Weights of a small transformer language model.
Architecture: RMSNorm before each block, rotary positions, no biases in attention or MLP, untied embeddings.
Training: a variant of SOAP for these matrices, 203M tokens.
Each number is 128 + 24 x the weight over its row's rms, rounded and kept within 0 to 255. Layers, rows and columns count from 0. Numbers have three digits each. The size before them is the row's rms in percent of the matrix's.

# q: layer 13 attention query, 128x128, rms 0.0519, rows 54-63,117-127, columns 0-127
# k: layer 13 attention key, 64x128, rms 0.0581, rows 53-63, columns 0-127
# v: layer 13 attention value, 64x128, rms 0.0517, rows 0-24, columns 0-127
# o: layer 13 attention output (transposed), 128x128, rms 0.13, rows 0-23,64-87, columns 0-127
q117 095:113109102078098152118128140122176114144122105157138172108171146092128122143188124124095142104124173113124124106084161126172091118143127146097117145137142089128134103164111135144149140121121105111130099125174130131128136154129118066111121111138142126091155093145143100135191131116123105117120102119079159129149104132139155144128120147117140134135105085125154121102082151129127111187127
k53 090:107146166082120150114146121149094130105121132121166093161114143123150143111156120142114110125107119112150147084135150150062183163086080139098105102162136114148166117083142116105125150154142128138134104145172093138150128090160148144138135118149111119120145137124116135144184138090116127134170100139127130136144164115136132127162117112121162106140149113145130132095146151100167114091074
q54 100:135090114114151124134117144120078113138117132110136121171115107138154134142176126102095137121153121129159145104124085102159126127157111154067106131129072091101141114116124099145122097137104140112143132079117134131125138134144086082108095098116083144142101083139120156132147085123162153154137092092142129102102117106150123122084113119154117164126097158133142112135122067121148141114089
q118 109:068092132121156149126076144145135117123129133097134154151105128122112093096106159108126120113135145096114152102171143142165116102141088130092151132149151105154122141128143137121099097148117176155165132145139108139127115105117130088184144130158151126107126142129111139105098185127144134140090082152166144114140119101135132076153139114147140186098142092134137092125137099138138117131178
k54 106:164133127181112122099125102133145151134111162111134166146094159140094159091112161170137139113102095150136115112143117134154150145144146103122147128140133176123129134119109149119121115142146133107129125109111153134196106127126132119171136170132088112112121165119157136169149112117144112108125144121112130134174127168105187186094103143104109152141129119147104127073108133180108147106092
q55 098:157098138143127121113090105153106144143118125169119173155124172123119212112149145106144178089089128155110159107139095113124138115123154125157157141136132129115109141140106130127149130135172125114112128127143087125162137104148124172105155118173096143130123114097157097127136125132128109109164158145156137088114185129137121187148147170137087134118118167114107156116122142150141153128136
q119 113:129114109092117158112116117149136116116159130160155102128103097084146128150125179085103141101132139119132126152103141080129137141155123134095098107147164102148068146126132134162122121158078171104104130128117117122128152136141107084113125132100085136130096111143079167107134084083149133114143157138165054126130124148100153140119145152132121105140098134109094159098149116119148123120120
k55 095:134073113137115160185119175155075151165106096149117106139111093174106146102094153160106114110121144160143113125162116177164108117144149092134132143107107100092154121134111094114121074089135119121119123103120095109139122147128115109105091120114109130148086142105146138132124175142137149141177116099152095099143126089149133138128153140141118135130104117127111129123111151118156171095125
q56 098:144127103111172117095142121095159075131110102098148166156132160115121125116163098104096129095150133120071128117144116112111164132129105144103093097121138071153103104077142143112128123107110125110152121171116132123131110166102108149097161149135149110163131133156146106146145109149105159131135118110147156126112077141116116126142178095105133099124122134126086151129135137131201103141120
q120 099:138174130158128125159120124116180103120102107145155119165114109092085154127119119135148169128186120164117145129059128112139155146155145084140121093130133156125140115192116141125162154146136141153119168094163146107156115156115130139194127100115094152162064116104139101110139125110093122123108118137142123149120097114155132113096140117105118149122125111126129132132125151119115118096101
k56 093:108142124129123124175089131110121102137173157138104121089144118144118181147091143093113114151083087135144099152133140154108100110134147123113150141140099117135142115145112120139117154153157071151129105150087150092105142132138125122116177171134117141125082138140099136105126103111192126141145141156167108095105162160118143149115120167142152149105105132084173154120111153121133158103143
q57 111:116137089116141098122127111123082139110120088098167127118110142129071157125109137112109105181150153117112053167152105154146126114113119160115119118136148109093152137121110145114111137167130099169127117096141110136107125105137136141123070159103140113165112111135141113135155142151093180122180121097142116110127124104107145167140123113091121142121150127127113107116135133155092151060130
q121 096:122124123131154130127108138143134111155105190159107094143103143147086140137119131123152100117120148108093133155097143139110114104113127149132099115151153119097134158140121135120147136100175099133107124116147133183146162115114139086105088134090107135095194128128106132074116159147156116151103135141133123153108160126138114129073150081157070160151156125096103110154150113134156126143100
k57 105:149128127166121089134163137109104140092099140125130100130128186108139143107112119138129159176147127138157106146197130126150145105143140066118131136107080165147133149154122138121092140135110110151138146130144108145115147110115144134146110115142134145142093152099139163162169119182141151104093128123132122081167114126107121109172112170114176152178150133129128127126086162126146106139149
q58 119:166105155134086124146168102119121152152123127106106123133109124148146153164154118111101127127144106113142151166116104150125153143164080123110127144100182159139125125086141144115073158113103134120103091094162160167120125147115115116150135153146124108106133104185161108099135082127108145123135124141140151119113118087122135099177139123117090154125109125123111148118203150122174144113128
q122 093:148126132112077108139150179104145147155133141107096100100115167143137107095144133091132143089157116149148093144159115156120149119132120123112158106137110108148104087144136107112080174128084122106160121090158123147136133159120088141146098144146120138163114166127136141146065081155119156132157127098116124119145144184100155121135157106094101136113159129118119140129138103088109153119153
k58 098:071109126189114149137111123123098075143132140063149130157139150100120126137141143125125129168103125115127124142144102153168094123139115140176129074112145100100151150125094080133166129164146123112119125112153151149140141157131102107115131135101128144100104148104155125132119104153171118112112127120153084120169143116146152113061124135148143167156131148137130103120159162140127117104091
q59 104:117126141098154134144104068153141079102143155142091148149071083126134114118100130136128108133104092090121095105126132150141098133120135143143145144104130121147140111111093122129131140111144101154130127138146144132117152172122133090164127104121151131157083146115190122164092122139143130127144087132119104133159153105115106065096150093155154061142147120141135113132077122122115148099136
q123 110:128142147158082130125149112140103133140134121141137163108095129112140104155093119087124126119153162108084182115150118132134128150105128136159150122125119103094127127115133128144124137165132163171089077082128150197108119158154135143155154152140156130099106107119112120136127162104143142126118057142108122117105156120122153071112115094115114118108120135079117109127163129110171166149111
k59 102:150128136143134100101113134128161139152109135156102121173130140125134110097109135148109115162112138133120171146114114129104134103115126087127089094131143164156125161143135094082095127109116145088126175189131126175129126132104142169124166084135186153115202126191118158133128107149132102134105149109132117141154123140124150141129159127121133105096118162113117140108160138109164124102153
q60 111:123200128107145112169145122155156106075114148096176105110140072113184146109091129148126129154133108141129140116138104132113128126115093098167102106159187131159133126162134119107186115119112148171137095133105135124107089114125143117106109125108144141149116132097146156129159127150171150130147147150153098110122127121090129108175156104135108138144141135151136130125125144130120106136075
q124 099:109146170147114128133131160131167169136129135123134135148101113125188102100073143089113087129139111142113104114101157167137101159205119145126116140169136131091097111119078126111132117135072139171101124103134148154104156137113142134136104150115127097135133111170100135156115133164116165091106140116140113111106130136158165123115134074109126109115123122129162100097132124122123133096150
k60 100:138137113124124158123126129128123081135131145135118088103137135182120155130152120121098168147080167130133155117169108113166152125144111138128126134105101141147151116100106135129115143098092162111134121175159162159131127171160135138065181068165148107168147089191130131153171117110131138107114075140147154138095113112114121128114116138135115104114141144125106111116124149096116142143127
q61 119:139140141114131118163138066142112133116164156119119136104124109118116127156118103130112132131093127149135151200155104142147151126087135129157106133170125139118108097129098128077140100149184138109089169147165162139126098115140106132149142103106141120170170121132140106121151135109149135105166137113129118121116143123107168096118141119066175085147137144112116132122100143081123099092156
q125 095:104121147116099114127136176129148133092162117140115150141154141111148173092124165142120119167106165153102137164147155107158111069164107103093152099152122113149143113137123163111109129110157134143135121132121102101162138097100129133100136154115102130101101136117132120127119132109112153120128138122076131162135092109119087142099196158150126126117130118182119149134129128154088084072144
k61 098:159100075118143117148134109126120086136116127148151151124129166122089123146109152153136156124158140111133110095109161105103101168088121121091070177137070102101111132168116123133147112123165122127098144143144133164131155141117131166093175111087121141137129136110148106098119124132122166128112089116133132090149138123133145155127116169122123121119141106078168131105129115107074116161093
q62 094:147129125145114095108153085119136140128138161153135119139121089112124135119158121127149154150157112182152118112181139094155137077167148079110127173142128142129107119145077102129104160124128118150156128120129121110163090123107117168117173139161149126107127154141124141099136130126071120116167088110186100153142131099109120120145122125144145104118131113151155126123112137127102079180089
q126 105:126139146130122123128119129199102102128118135111150142131087142125117145135124137117111123125120171102086123163128083117113113130123127093125112217079130117136103149139118186112103137140148142112127109134179116124147143169164132142163143144104156105114150130184111131111172101123083144143137118103135145156160132097152117128162092170093112152096159138154135144122119112134146119161125
k62 086:117156145143104134181124115116185127133139116092083150146145102111106141136095126129141143105143136098097125103161114134107154162105111122168115135142074122150128093131116137112156126203129117101132140133160128119117092118162125139101100132123100148148115110102079185176092103081148143138120149132128135114162132130153145121157143116076080134126143154162123114100139100137140140108140
q63 115:110161131125156106103124135097141083112171086138150235137123111130115115136139129169126160137104136119106096108162099128120173161129138140149139127148115119152145138168141145095121122109121111137158149171098123124122169125115126126066152148149195121130123148146109150128130131128119107107127145150104112145103096162125142111152096147135135085128114149170145101123119106157142101113128
q127 098:141108151111116116152097122133136114131103155118140125120057155167127146115122093084106126104095169082122128118153117162102096132110107134149149152131139130166151118110139147114116146147148125121092151146117111158112176149158132146110102134114139144155136147102156170102164071103109180150118107111124111083138163113146143120086145123092112112112136082127124111140125090124101108091083
k63 102:149136155147102116118140158133175110128170117150096103163148107114146128137173124120126187119123114132168117107073111125115138111081142084102099119106138127134122143168111153117103140161117174142131143103105113134128110150128113071110130123140153117133137148141078173143128135117167126082146128138138112106147163103130111120123097184116150096133109212151130128093132133121140129130132
v0 096:166155126110142177129105149143136127120098128118153119124099127171118129118140110125170134135142165153121124109156115116149111149139145087118139139121105142067078105131096111102134161147149129167143097114151150124112126086142123136142115127102137136165087129067172122106118140147144099143129144089085114136144128126102156133087132121117146127090109133209111149151134087137129162088157
o0 091:159137123117141160135120119080122103130100129110128165112093133120112165096127111142118174168161144102087121121161154141150115122094135121141087152129112119142102132167097115075136123113175145105109144173101114148154112091116176156103140100126107138119154084155124143113141147169089125130136136145180102147156152167117116127123134128080159121093144138065130108143147147144127136128144
o64 099:154127122120138102123123119141150165155134124144178106184131125146104118121133128180179123129097131115162132141124130101131142112125145083133096143140162151146174113131153114118120151149099135156164119106121129153128130155127147091096153145150134110154123123067190159131102117137132145137125141094103187160128118109182163179122165131155143154146111109183144138126115107116117147106116
v1 106:129177142121145148121127165166070164137157125104135174128126099116105125109134086129123093135092087078143108134077099154126084110096175139083148141145137133105135104112160148129081117116121137120123103077140157106101120101109111140128148118101110147143109145126102138121157136102154089136133132148099171128129120114163157129174135126130172134137143150107137110117162113103118162151106
o1 101:138146106185117163095117113118116133107097136135087143129087107130107124089069183141167061137145140100127151137158138124137129169094138124099119116111088128089120125132161152108131108157103108131069130122163141107160185154121136157125153119115127140141156161144157188144126125103094113127134171114130083113139115152109126127146108095131119127128105126114139142110135119131113144129155
o65 104:116122154125144122139139153144099164077164141133113129090099133132133131147154133156105104123100150109166093112141110149115123112138176101103138128130163146138096159130127147140119089098132166165133116131125086102132125090103136126136074143156113155124139105099170092098116084159123125092138139143162114135102158104114134070068155136151140169131134145096109084145158108119126147143103
v2 100:116097061104140078131108085108111122131136109107181163116148137108158167124144110124087133147170116129103149134135134107121096096104120114118117170145090115130164123119101146138146160133105122098074141145160085165107180101173107171119122136099143145094126110166119141155112129163162128102092150141170126128096106133106115141116143157133157153117110142132150139129119129126132118128116
o2 105:139098158130123123118137114140127114114115156103119049121147111133102169124151116190120112139148096172097132132107143161123157133134135131136141130130136204121168128102149145133173135137126093165155081130081131160114118131148112089142134137154113110085158154119083133125106136141092141136098101131080166115084126127131152118146127153128133122137097110147128134166147125155149129164104
o66 101:147132101078186118100153128167118126144127111116110161141066137125180102148123130108134121096126140114138140161142088098120134149097102126157131145131123108122096123113124092143163165170098117089125121150147115100112116122103152140097132103137137151105084094086120142136093095114171122073136102122137128149131106106092101115150141159152103138137127155137133098094177132125133151164153
v3 093:149158079160163117136167093145141162107147113129096127120135167138093127165109151121109138133097125088101161146121162156140136135112159118141104129137113163168115122158118086143131084090123074144142160106139170123138120123157137105155141102125128108108094138088128131150125109105080134117120099130109103161146125121103188136070122126122147082122122141154112150146117103090158123147131
o3 087:139104137068107093102137161126126115102091122129146139103171141144154159099153125148130219134157124134151149144109147133106094134121109103139122077149154166107142131096115140161116129103111128134144065167153119110129132118120162119131094130124127118157143116180137103090110132117120136140123121128135120123109101112088126086083125156119122086140111176159124107122144127086129112098120
o67 095:128120121177119129158154123151171134134145101153128146130157131139097178174107144097125089152080141090157124127131136126161143163129121152157153139133113131122117111127135105135144083114141162156099177111164104135122156112156062119140108109150117144115161144126145121132113110098110166087121115109152143164110156137150162187126140127121173106178129144144151141154160138101148127112106
v4 105:089149137104159162141114091140152145141120067121092141078161146124101093097120120137121121180124136156128143152080103121141116130144129133122097109146170131178104100104130130183133155127086124137120128139144147137126120081146121134141142147102102142131115093114150104148122126115104118123137133158107136104078123115146095158097092098084108128135087090159111131155082133130165161127125
o4 102:121134172125153131110143131146110131101092174116155108090087153118126138108113150152157098128137129112139117117127111164139182128112167132133128100114185120160134152115129164115144101142129095166147078149118162101123112127101150109079096188106117119136119153112154120160160106122128128133120179136170110112139135108096130135088144134136132114134139138119167153122087107178083100107146
o68 103:134171105073093116161174105176149109120135109074113122141130150172121135127122102161135116159150147128149140165136122119170144121120091111135111142131128105147137112138127131171167140097115146103163139105075129178149163148137076158147136125125065119112104141147133136118091145159104135155133096109125146103131126144134106103150136141125153171131111112172110109139153170104128132115116
v5 101:149125154156132165118154167153099117153126126087122146097117133133110175123103129089184134157131143103079149137110173130151155113126110158119115130162115100153156101114122172117151148159137113112091140094159127143090169124099100138130108133097124153162122148132152094138132147101161135122124127123090161164146147156126122110087141112097085155155136107115128085119133116143164095090107
o5 090:107149133155123121133153130143111146061140145146127106080094139162123152086115117102191118118122137116126135092099102150151151127093128137132163171151199114141149154093139167096094120106139122146133130160105104109102137103103153152135122133098127116165120128161076096139144112108098155130117124155154105147093111140131098084086098124146117131142113155143122146133136099142105115097119
o69 112:145139134117148140146142162150086092119155103121173141148090113147096140142088133118099147096126128086108112130123164140107128117141138090118069063120087158153101129185112124146197145147161121119095138133088146080140118136126135105137139092127162144161127126074116137144112126121167106117171145137138139123141111118143155121106147112137113126131142119138135088110086131160140132144148
v6 108:116135185123073096152124172106090123115155161147115156153187155143120138111080107134135121153141140139102149119148185118087148126092139172129135112109163104152092156143119169127133093155122142143109148105099124138137146162139123138135126127136146125136141119129128187106130093155135134134116132163133151097115073161136123140093121145165128151118129135126119109140116144158115193159140
o6 100:120159172095171132147094115120116073119150129110133126140141116115178132105185112153084083095092137107133146133107130132122129119152109136116093121131117131112106116140129146144130084158121164125155111114120140135098149158135113112115142159128138106127176141098100151075109117125132121117168124163154218092096135146115136151085149157103122107131095160135150128113155140108121120111136
o70 102:126137145153114110122162134120095146127137132176082139161117121122128141060112160132146146092147141121122135126119137111132155147137129137129109056137159121127111129158115132191143140102157108132104128113124116098170100084115114161151155114147098124131102120131153123123142105124134110128097150153069084138166123129100077139142133136131133157117083159150097187113139096098141154129097
v7 099:121113121120134134133150143161126145155197092125045149168140152103152138145167156108112132150132138160177120137131116136123087146156161136192120141135140126139093118146110107092114161087133081150133126110128090113110117122136094102145148128140126095100126130126153092167128140146099088130135122119127121140140144138105141148126103133145181083111161124109099139162107110112129163112136
o7 087:139143114129120116118116101157122130110096080163098163133104140108134162149147134107117133136161101168117132143100110119110124131120156124106058112088114107082146139111146142149162132105129121150164101110119113122109106129135146135124126130184165127125114162109144126138150157098131133108054165108127090128156096102108136178151112119146119182139124123113137138114131153110109196131086
o71 105:154124109151089140157148140113129089118129146121116117151121140121126147130110152121117086158111146120123121115135119139164147139129138150135121111166132135123145083123097125064126193099102175161115147101162099142175098070141090113135147128148141145135107117088127137152080118111090154111145128117075129161114114099133099130158138121202118125137152135127146116115103168110145100120098
v8 102:085115144143106119128122147156124105136111130114116104110121171131144090097118133110128141120163149121119128124105133075135115142105113135118076135103155109100108134106155133094141115117138102162187107107158109087112163085098134121176100138079109133093127195107154113123136140095162141137167094147109134092115121115114113145150112157114106111152124177117116077133115108110148094146153
o8 106:154152127117110123110103133097108142169137168145137164132116162134133161153127102156139123131134155130101173102091117131099144111103153137146081097110164137092093130098121141071106120148146092125150129172141130146095132097135101118116140113138128107183170107117102134111151118092149097151169157110167140096079158094116101108102112140110138112096091153112106103138143102149144144131126
o72 103:113114110170127149120097097127150122084150129100129111170131086130129137058122172124142182148119086153134143098148129146151111112127121107098157177088098143141086119130103108132169101078135119112144161102150114164146164144129155128136132155120159116124130166133129144152088110161083125105142091142143153112115157157124137098138154111146140106158162123128125115133148158126143101151146
v9 098:144097170138118111139078119174075151120118152139124076135093145118155141175149169143083125135142154131099104081113150134131087078111145138129126144135135125145131104161133122166093113115086152149168142151139119169133151119120096132104123136120107131126110111147157117185177146105121124148151149103130141147162160136131174153101123155138118127098094162127116157122109125115134144162114
o9 085:124109161127143126172124126137125118131130109099139116059184140137134154076138118064078127097132107142091135086100118139132114131167143105144090150173130118138109154102141123137112125128130153142134151074137148147156140102126122130134105144084102137124164128115118134153090166122110117103086157139150127164108177097135154159145147144145105110104142133133113110149143081128143107170127
o73 107:121082111188105116136132146171122117127161136141107112170110123154121112162138117117172087134126115112089109139117125115123153106118137115143159180076161145145102134136125111168100129128143105126135127132137119137125105162115067141137138164173195162138114171103118114098136090129142165124134120138107150138103104105141089131097127130133092160145154173118116123111114142131121091144085
v10 102:093134077136147117123102134129115120090145111159142139117158159122128166108136106105087103095097153115113156150084130132095138114117117059136134125157128153119140146128128098144081155101131104124104126179088122100103116140111109135110153125139102134093143080132098160134137154135139125149143176097081152147138119119120150161102122151124146119128172118130168112146123156131106114073081
o10 102:140096126130156116075131130120121180133066106107107126120137089129152132114131164106125109099160091126148130131152129116101127119110114159110158096150133163107148145106122115129157159155071120128133060115147125141139157138107144122096106138149108125104145105130155108141125148128113091126100132139075068158111110148134148144183113127151118130119114134121147156095181131088151172131125
o74 098:126140108128161138166186150145152109084138140151147111145121166111132091139115130129092101129137122161121152141116145142106118153099114110153137163143132107151114121151114094142110110073152116102129131146130117159136104120136191142146111079123124122151109134091117148148165137178131068125176135081151149101174163128166105136106137126087143125143112126142093123126093131160117094156126
v11 095:049134140167121132114145166106158135154136103099132095128153102149117129132146136114112113126144121147156119168109096166144132091142121183151105124112150166150110151136101086133151133127161114107154120087123153152170109117101096142153121117150116101088117131146167105149100144099124143135130121149135148145107102136127113144140107073108099158146126103139147163162122125180100089132167
o11 089:096096108143128133127121141115108182109155151140119143139136115083131152090115178116159167137127092120118105142095182132165104135090118115117130145088107148149096118121102113142120133143116146131079108132084128103130152138127143141107130108155113123107148122132144136194142101177128094121107148139136094145130141170132167127119136138094119108131110145053160119067144119133136158125149
o75 106:134161130114095153116150114127140096167147109096134128169130085152135165173147119124089115134147118144154116111073094112096152090173137118092137072158132132132117100156137151159126177146140151123117156099152135129101119144118089104138096131114095118113130163154104130133139110115141150123128093118136149086094149130105141086140105118122097086133109079144118181130120154112135091137137
v12 106:113151126126130099141141087106100141104090105166158128189113120143129118161112158121148126106101150099123155148162143162090107146120098098146088181130131109160092151123131141086116086071145137141143098121167120133116111096121141110090164147158148103126124142113156110145107142130157102134131143121109124161125135106108115107139156133158139122131145086210104165114128139132113140123108
o12 106:147126127114110139113116133134104188158097107112127134096092143143128175077109122142125171130170122141169174120127123110080146120166111116108147101145128113123142146131144111175171095182112145107120135128094132187102112124112117140145131095145087111123143128103157149102137169074110173129123127134125134120115120099150121144174116112121152125169087105114083156131139137134126147140125
o76 097:133122162101131126078151129123088132153135130154101104179173163102119134186145121124175166131121167143103075144126153133124128106115121133135130118132135168082156116110142119166096140083123144130150130132151104151105119111116149140135158141119187113162143103145102111092137143147132112121072150134108131116116117136160155154134142129124113091103171080101116165139115125157126132086118
v13 105:133153146136126177100159146144088134100131140130144137120174106084101086166088150136166143138098154106102129125135148166063120112146101123134130124129088121143124104146124126153115119122108130138098158106170118110171122163154166146100153107116122132125113133168089169085145078128108085132115124125125129148117123150121155169169132158133173099097156118131101135150105127114146136152122
o13 087:119129136112140126120105129130154089154180145134119115097097092106106110110094105135150128143100127078137096129102128108173147106170103172108104146133102123118117141116138149177144118179161126169134125115167171107106122128138122079140113140107183157114133139141120108134082147105091132115154124077137117127116142107075130120160158125133141140155153116096127163086131155131127170113121
o77 107:129125132148120119100159136094097155089156136160162098128164139173112096179106145151135102094123151169115159133118149090131140162122150102116162101168142168090166154106146120106121118126114150131131084165099097128145145142121108124171109104109075148135129137118161103128134113127137112152181129183144086142118121137169123135164105123148144114142125169154127118121145102139143128116104
v14 096:138138124111146130132123171154133114133129165136139142160093126158097135093073118170116114121099179160145115109157119113120110125118108116140149114185163089078165147115102058142187136158141098139139120125120172135154132112110102143136135153113093121186118148157140145144158121127108140144095169135157111176150119124140126104131157123113128146120144116113175108120134103143150132125127
o14 099:094152121105161154130121149132127129156146130121163185170172104144144124084123127096093094122099097098154122085148137135083151144142141121135122151084112123135164087143135140118126160154131095142117116134131141123110149129102123134119166137167109125155165113160130138116138141129139113171098116157094122115127117117171141114064128099123178085140147148098122124133137151116153140197133
o78 089:104142152141164101135122140145122098106126139151156101091087152136101121099140149116164154142108163112133052146100114125135091146156115115182159171150142102102142144120154166111124111106108097114145150142099136145179111151108113117103101149148145111128125143128156137161125127095108135098152143117148135169103104122086140105123120157170098133130128121157168152103128112152069118123152
v15 094:183185158120131113090120168131111112099164155108158119126134126103137121111133125157151112157085160154099151174132130112116144104118132141111116172141136153120153121146094144139137164117146102128096087166140141122128103115130136089106108117070145111153158121132114160134147124140109154148144137136194117094141111120081127091154137147092118087153117131133079158160136157107108116128114
o15 095:150097129113057188099117161144142132158170116108158116132117109178144129148102128135112136132111122150145111101092105128121136102186112116071142125123131130131134174119108124130134123129127191123115116098103153090122146105153099079130160114088125134131150104084118149149143138136150165135166121101174151106124098115137153106095089124171106129137135096112133122134106145136137148122137
o79 095:116137126098145086127134172114138129122155116143167115095146177122134141087149136089147109112161158139129140136144138100147142108125163117153057156122145088163128123136111119112119141130140139129147111108165113125155112130149124131088125132125139128116120131102150129135072101094106104161174115111175124136161132153105134126186132121095194121161090154105123143145135063127117126152108
v16 100:090151123121162153110107116135137126149127107094132135156173130151089096119100140114111116094094134082087117123168137122160139139100148129145127081121131124083155072143166081125105085133151109123133091095122134105095148110128148115182117140098126161143129122146130139090169106150143146103109145102123169100101112117143148160113105128109131123092115163132127186150164111144114140120124
o16 103:176117144185116154099138165109135119155103115125151106172167120085078113149120159097120095142109149151100100133133146128118124129077142097113068138120123134109099133145130098109100120168142142118114120144180111133155118120127126146137134080122102114152152123117109131128126099133113077098143155088169107144104132124118098148133127102099123142115132165104154130119118061116171117120124
o80 104:135152116120214118119103100128146129135126160122121136121102137112122109166108185136132144128164169041139090148153138103153121105121126151121185108156067159132141152147145160156170128130161104144114140145109117140142138134112087138142091156133131145114132124137137107128110138143106120126121117131073135132119149140110146143183149134128170143152097096134114116123164152124128136128117
v17 096:149095097163152104128155104109170111105135143109133155092131144165120127075152134135092095109141157155155110141129140143110114096140132147127147150119156100168149123154134133127119121133117068117136197146097102123174138105177133149131127094119111108124142124113126173155164169072118135164104153124119143147119149129115114163152104138111133131122139105126098161101157097130142171148157
o17 095:110104129099149136123145149144149153091081124136120104080086087124182144188201128177106133120143092127120146107114116168126103119153131108124115086152125148149122124124126112151117138103109130119133123099141146118123131117117114095122133156163119137109097149130124087115121122150102077127081104124150145140089131110147133082140129137153141136069099130155145147163179111123103122123121
o81 100:166125144172104119129130142105124109141119101081130100149171164152094131080119094076115095120133150139152106148120096137078098146173117103127141145109107098123104205082119156111125134148157134145144086137101105115159107158130087107133110107115108126123164112136163156118142149137137144130168163135115108108096142127128155138123101155165121135125097078133111124128119111135150123129144
v18 105:101176128135121138130151133138102084127132116111144100131128099112128108147154085130150099087110127111138152140120130142123100096156081083179117082160165094131068100152159108107121137108125151092099113105154109167143135162097086097139138146113154106114144121090117143165118163143105126114114103153144117123177095117128107141106117121159118119121152133159151149168123119155109092111104
o18 090:172125123106137120173138151096098167142098179070126136131101087165100116186123106122125150091141126132150146146159150103132098142152131101144115123153106153108149126174165129118165150150155130147124108137138137147145127199122144105139092107151103119130157118132161163115113122122182146134140177124142132169141106097141161125113124104137138145123149092116126128143098085116142151123117
o82 109:133146148105152132128102122141112077106115088164134097142144117118143172169132135107122142116126131136122118102102093136114127089154167121137113094159175117134146161096138133152115090130142129135144155133165099106098132081125085132123156136132121114167167151065083125166153135122118113100145102133092148098184124155120109125145119128119140112125138171156134133091121136128157069154098
v19 112:120112134124125082138122132125104160173143164139167143113083131174154141171112087110137153145123138135126107108132158156111114121110108096102120145114089122123098100128142109169101145144151125103171148105105124128137106150132110133090160118105104109168132137125163138144114131140093103136116107100088094166137142095106104124108195143154129141125150087111144168111130134060142148132166
o19 098:067129127138103133118148128158143090099119114148093126100159098103128125122088163165145094136149106182106111115141118104130142149117144147114156091106119165084137126073135136142168139072111115142156116111126090132113118111090133159164158112148138114118129137129094116145166116151113085140116087105100118142103107141115132091104139106156163167141084147120112109117149164102125115147127
o83 109:104129139140133111122102137119077125114130159151142150151168146152137158177117136125146124154086125091134122150084141106112145143149123120137109170090174135120119124126130146127124086141109114105131108117093144159120181166158129121088149142137149131102176109096170155114127162139135126130119174149109181107141120139141136157119109144152092098090176135150151147095090095110143117101093
v20 099:135137108105146128147109090125145175118139147123093128138136136140138132141153172125138070117139134124147127133111183117111143130138138131126162169083150130140119084126175136149091129119104165153119181114130159161109100123147147124132119093121112093077075108123188136118169166124101119114104126133136122156114110138089136140158184140146129115094118146125068131156125136134166114145119
o20 086:082112160087116116119133124143171143190130089129140096123119104141134111094122114145132085112149079185161156119066102135115104115142106134140095121152134054123189121125123094153153145125145123112131139144088168110121130120118152102080132112099128117124113106138118132137121142092129092141162121152142083134123121112082135115120100142124127149139126110092129135132135162120142122137097
o84 099:161104138133106143154078109102109106159136114127110133112127128124147120142100121145141087131113183074135142129153121110095128122161117125115141164128109163147081154123090150135104134140101162096096165065130113148100118121137122122168126132131108132153126112140177121075125124167108151119088113157103175129133153104172102135129116127141095101078101181120091111122130130140134125131144
v21 090:106111113098135113145129128146194101117137116125093088123149133120081094093158118107108130139146130126165117142110162161138161137128116134122099154121119108138126187135102111124153136134169150201068148139126140121131142107128140149129172145156113117095157122126117103125144145133105168120179124080095128108107129113082112158077126110134100141131132102143130160077124129131129154109121
o21 091:111121111128168098151162109129135158155127116115097059079115160127153149122118101084121162116079161106112116132128104143163145117115090167181117135154128159113154116140128143129088126156103093058099118156106140122174133138117145149096153122104126109141121109142120115155142131141105130164126143123104143119127114133110124103144116160134110112120108167157173176094136108101133154135150
o85 098:127141125104099114141136117158119097128087104108140153126184149099095127049122127079152137131135156115139135150134128107110131131083101124170099109142118121097107122121101132113113134124090144164169083099158137183099097174133122139152136096109152139127129141120124134116143126136126120117080132120108146093079094145163156118171132106144117123124114125128096100150075159115144102110124
v22 112:148136140104161116164124136078117145121118178078154142093115098156100169131147103158144143126141094109126124102114177112122122145135116132154182113124119150116189073099106122146125124154135139087118110145149145140153117122089131146106109154151120138150122135116090129114146105123108115129157120143107138127103117152152101086122136075103130125138166141091165141137102179139151165165149
o22 115:116124091137137134207125075145110159078124118141093166094165130137124099178098140079120101098122113128166107105107130160127109098159128125140147141133118160182109128115108108123119138102099098131149145126089150156130089086117125201098135093117130113135131140121142097144135134176135138122106126151103142139172127145118124108123150140118136158141153115141144132121144141153104109152141
o86 095:134144130119174118098104141131104148104159134108112079110096101136155131081120128130170134104127153116124151147151149101152150158098120125154136162133137130138137144129128117145138107140126169127055147146123093127070143122138123121108134172135067152104093102134133073133121105118169127136147116152122146110100136155102167122102114155125192071096123120110105145100112101116120142112117
v23 102:111137116133093079125116125098110139114098111103108133107128129109112137101110151119118110137131121073140115094162133167112151144123123089094171126165141106121108112170196104143119123128106138138104093151168111163135107163122145120146138109116119157075095089108133133126152128163135194116139115169136128129079150107156146118108113164117142121137159108177118158127085126116104114141114
o23 108:174149119097139126116150139165149138144121116178137138126148082176125117105099162111097130107096160117169118136130148128138101173151094161149131143183093159124146153148102127094148125170118176143105122145153169154104126117122112109130137098112105144158166122120124157131131127132124105117138163133156127177090157139127124119146097086122110094149113146133087110106128075136120170129114
o87 100:137099115131102126142100116124100144135126101081111075107103127143135106121169122154125105112136127113079186143104140144140156130137141131104148128159134128116106136132183118147159089155100094113113156078124103133152146139137162173145150120135162155082097127114116136105161182125098116137160082125121117111112111135135171138121129139121120151085155122130188151102160142091139098116109
v24 104:170125097145159154088162120148176147162127139139100111128080169125113138125175124109147157096140143139132099150088124154154117138108121148120112123142168061126120132087142099108142122125169112123142090114164127100148135103144149130113158143105157130151133158192094154112139094119131089147121155150098148114183125132146132147129116137113148146140074138100106160125122134118147125135156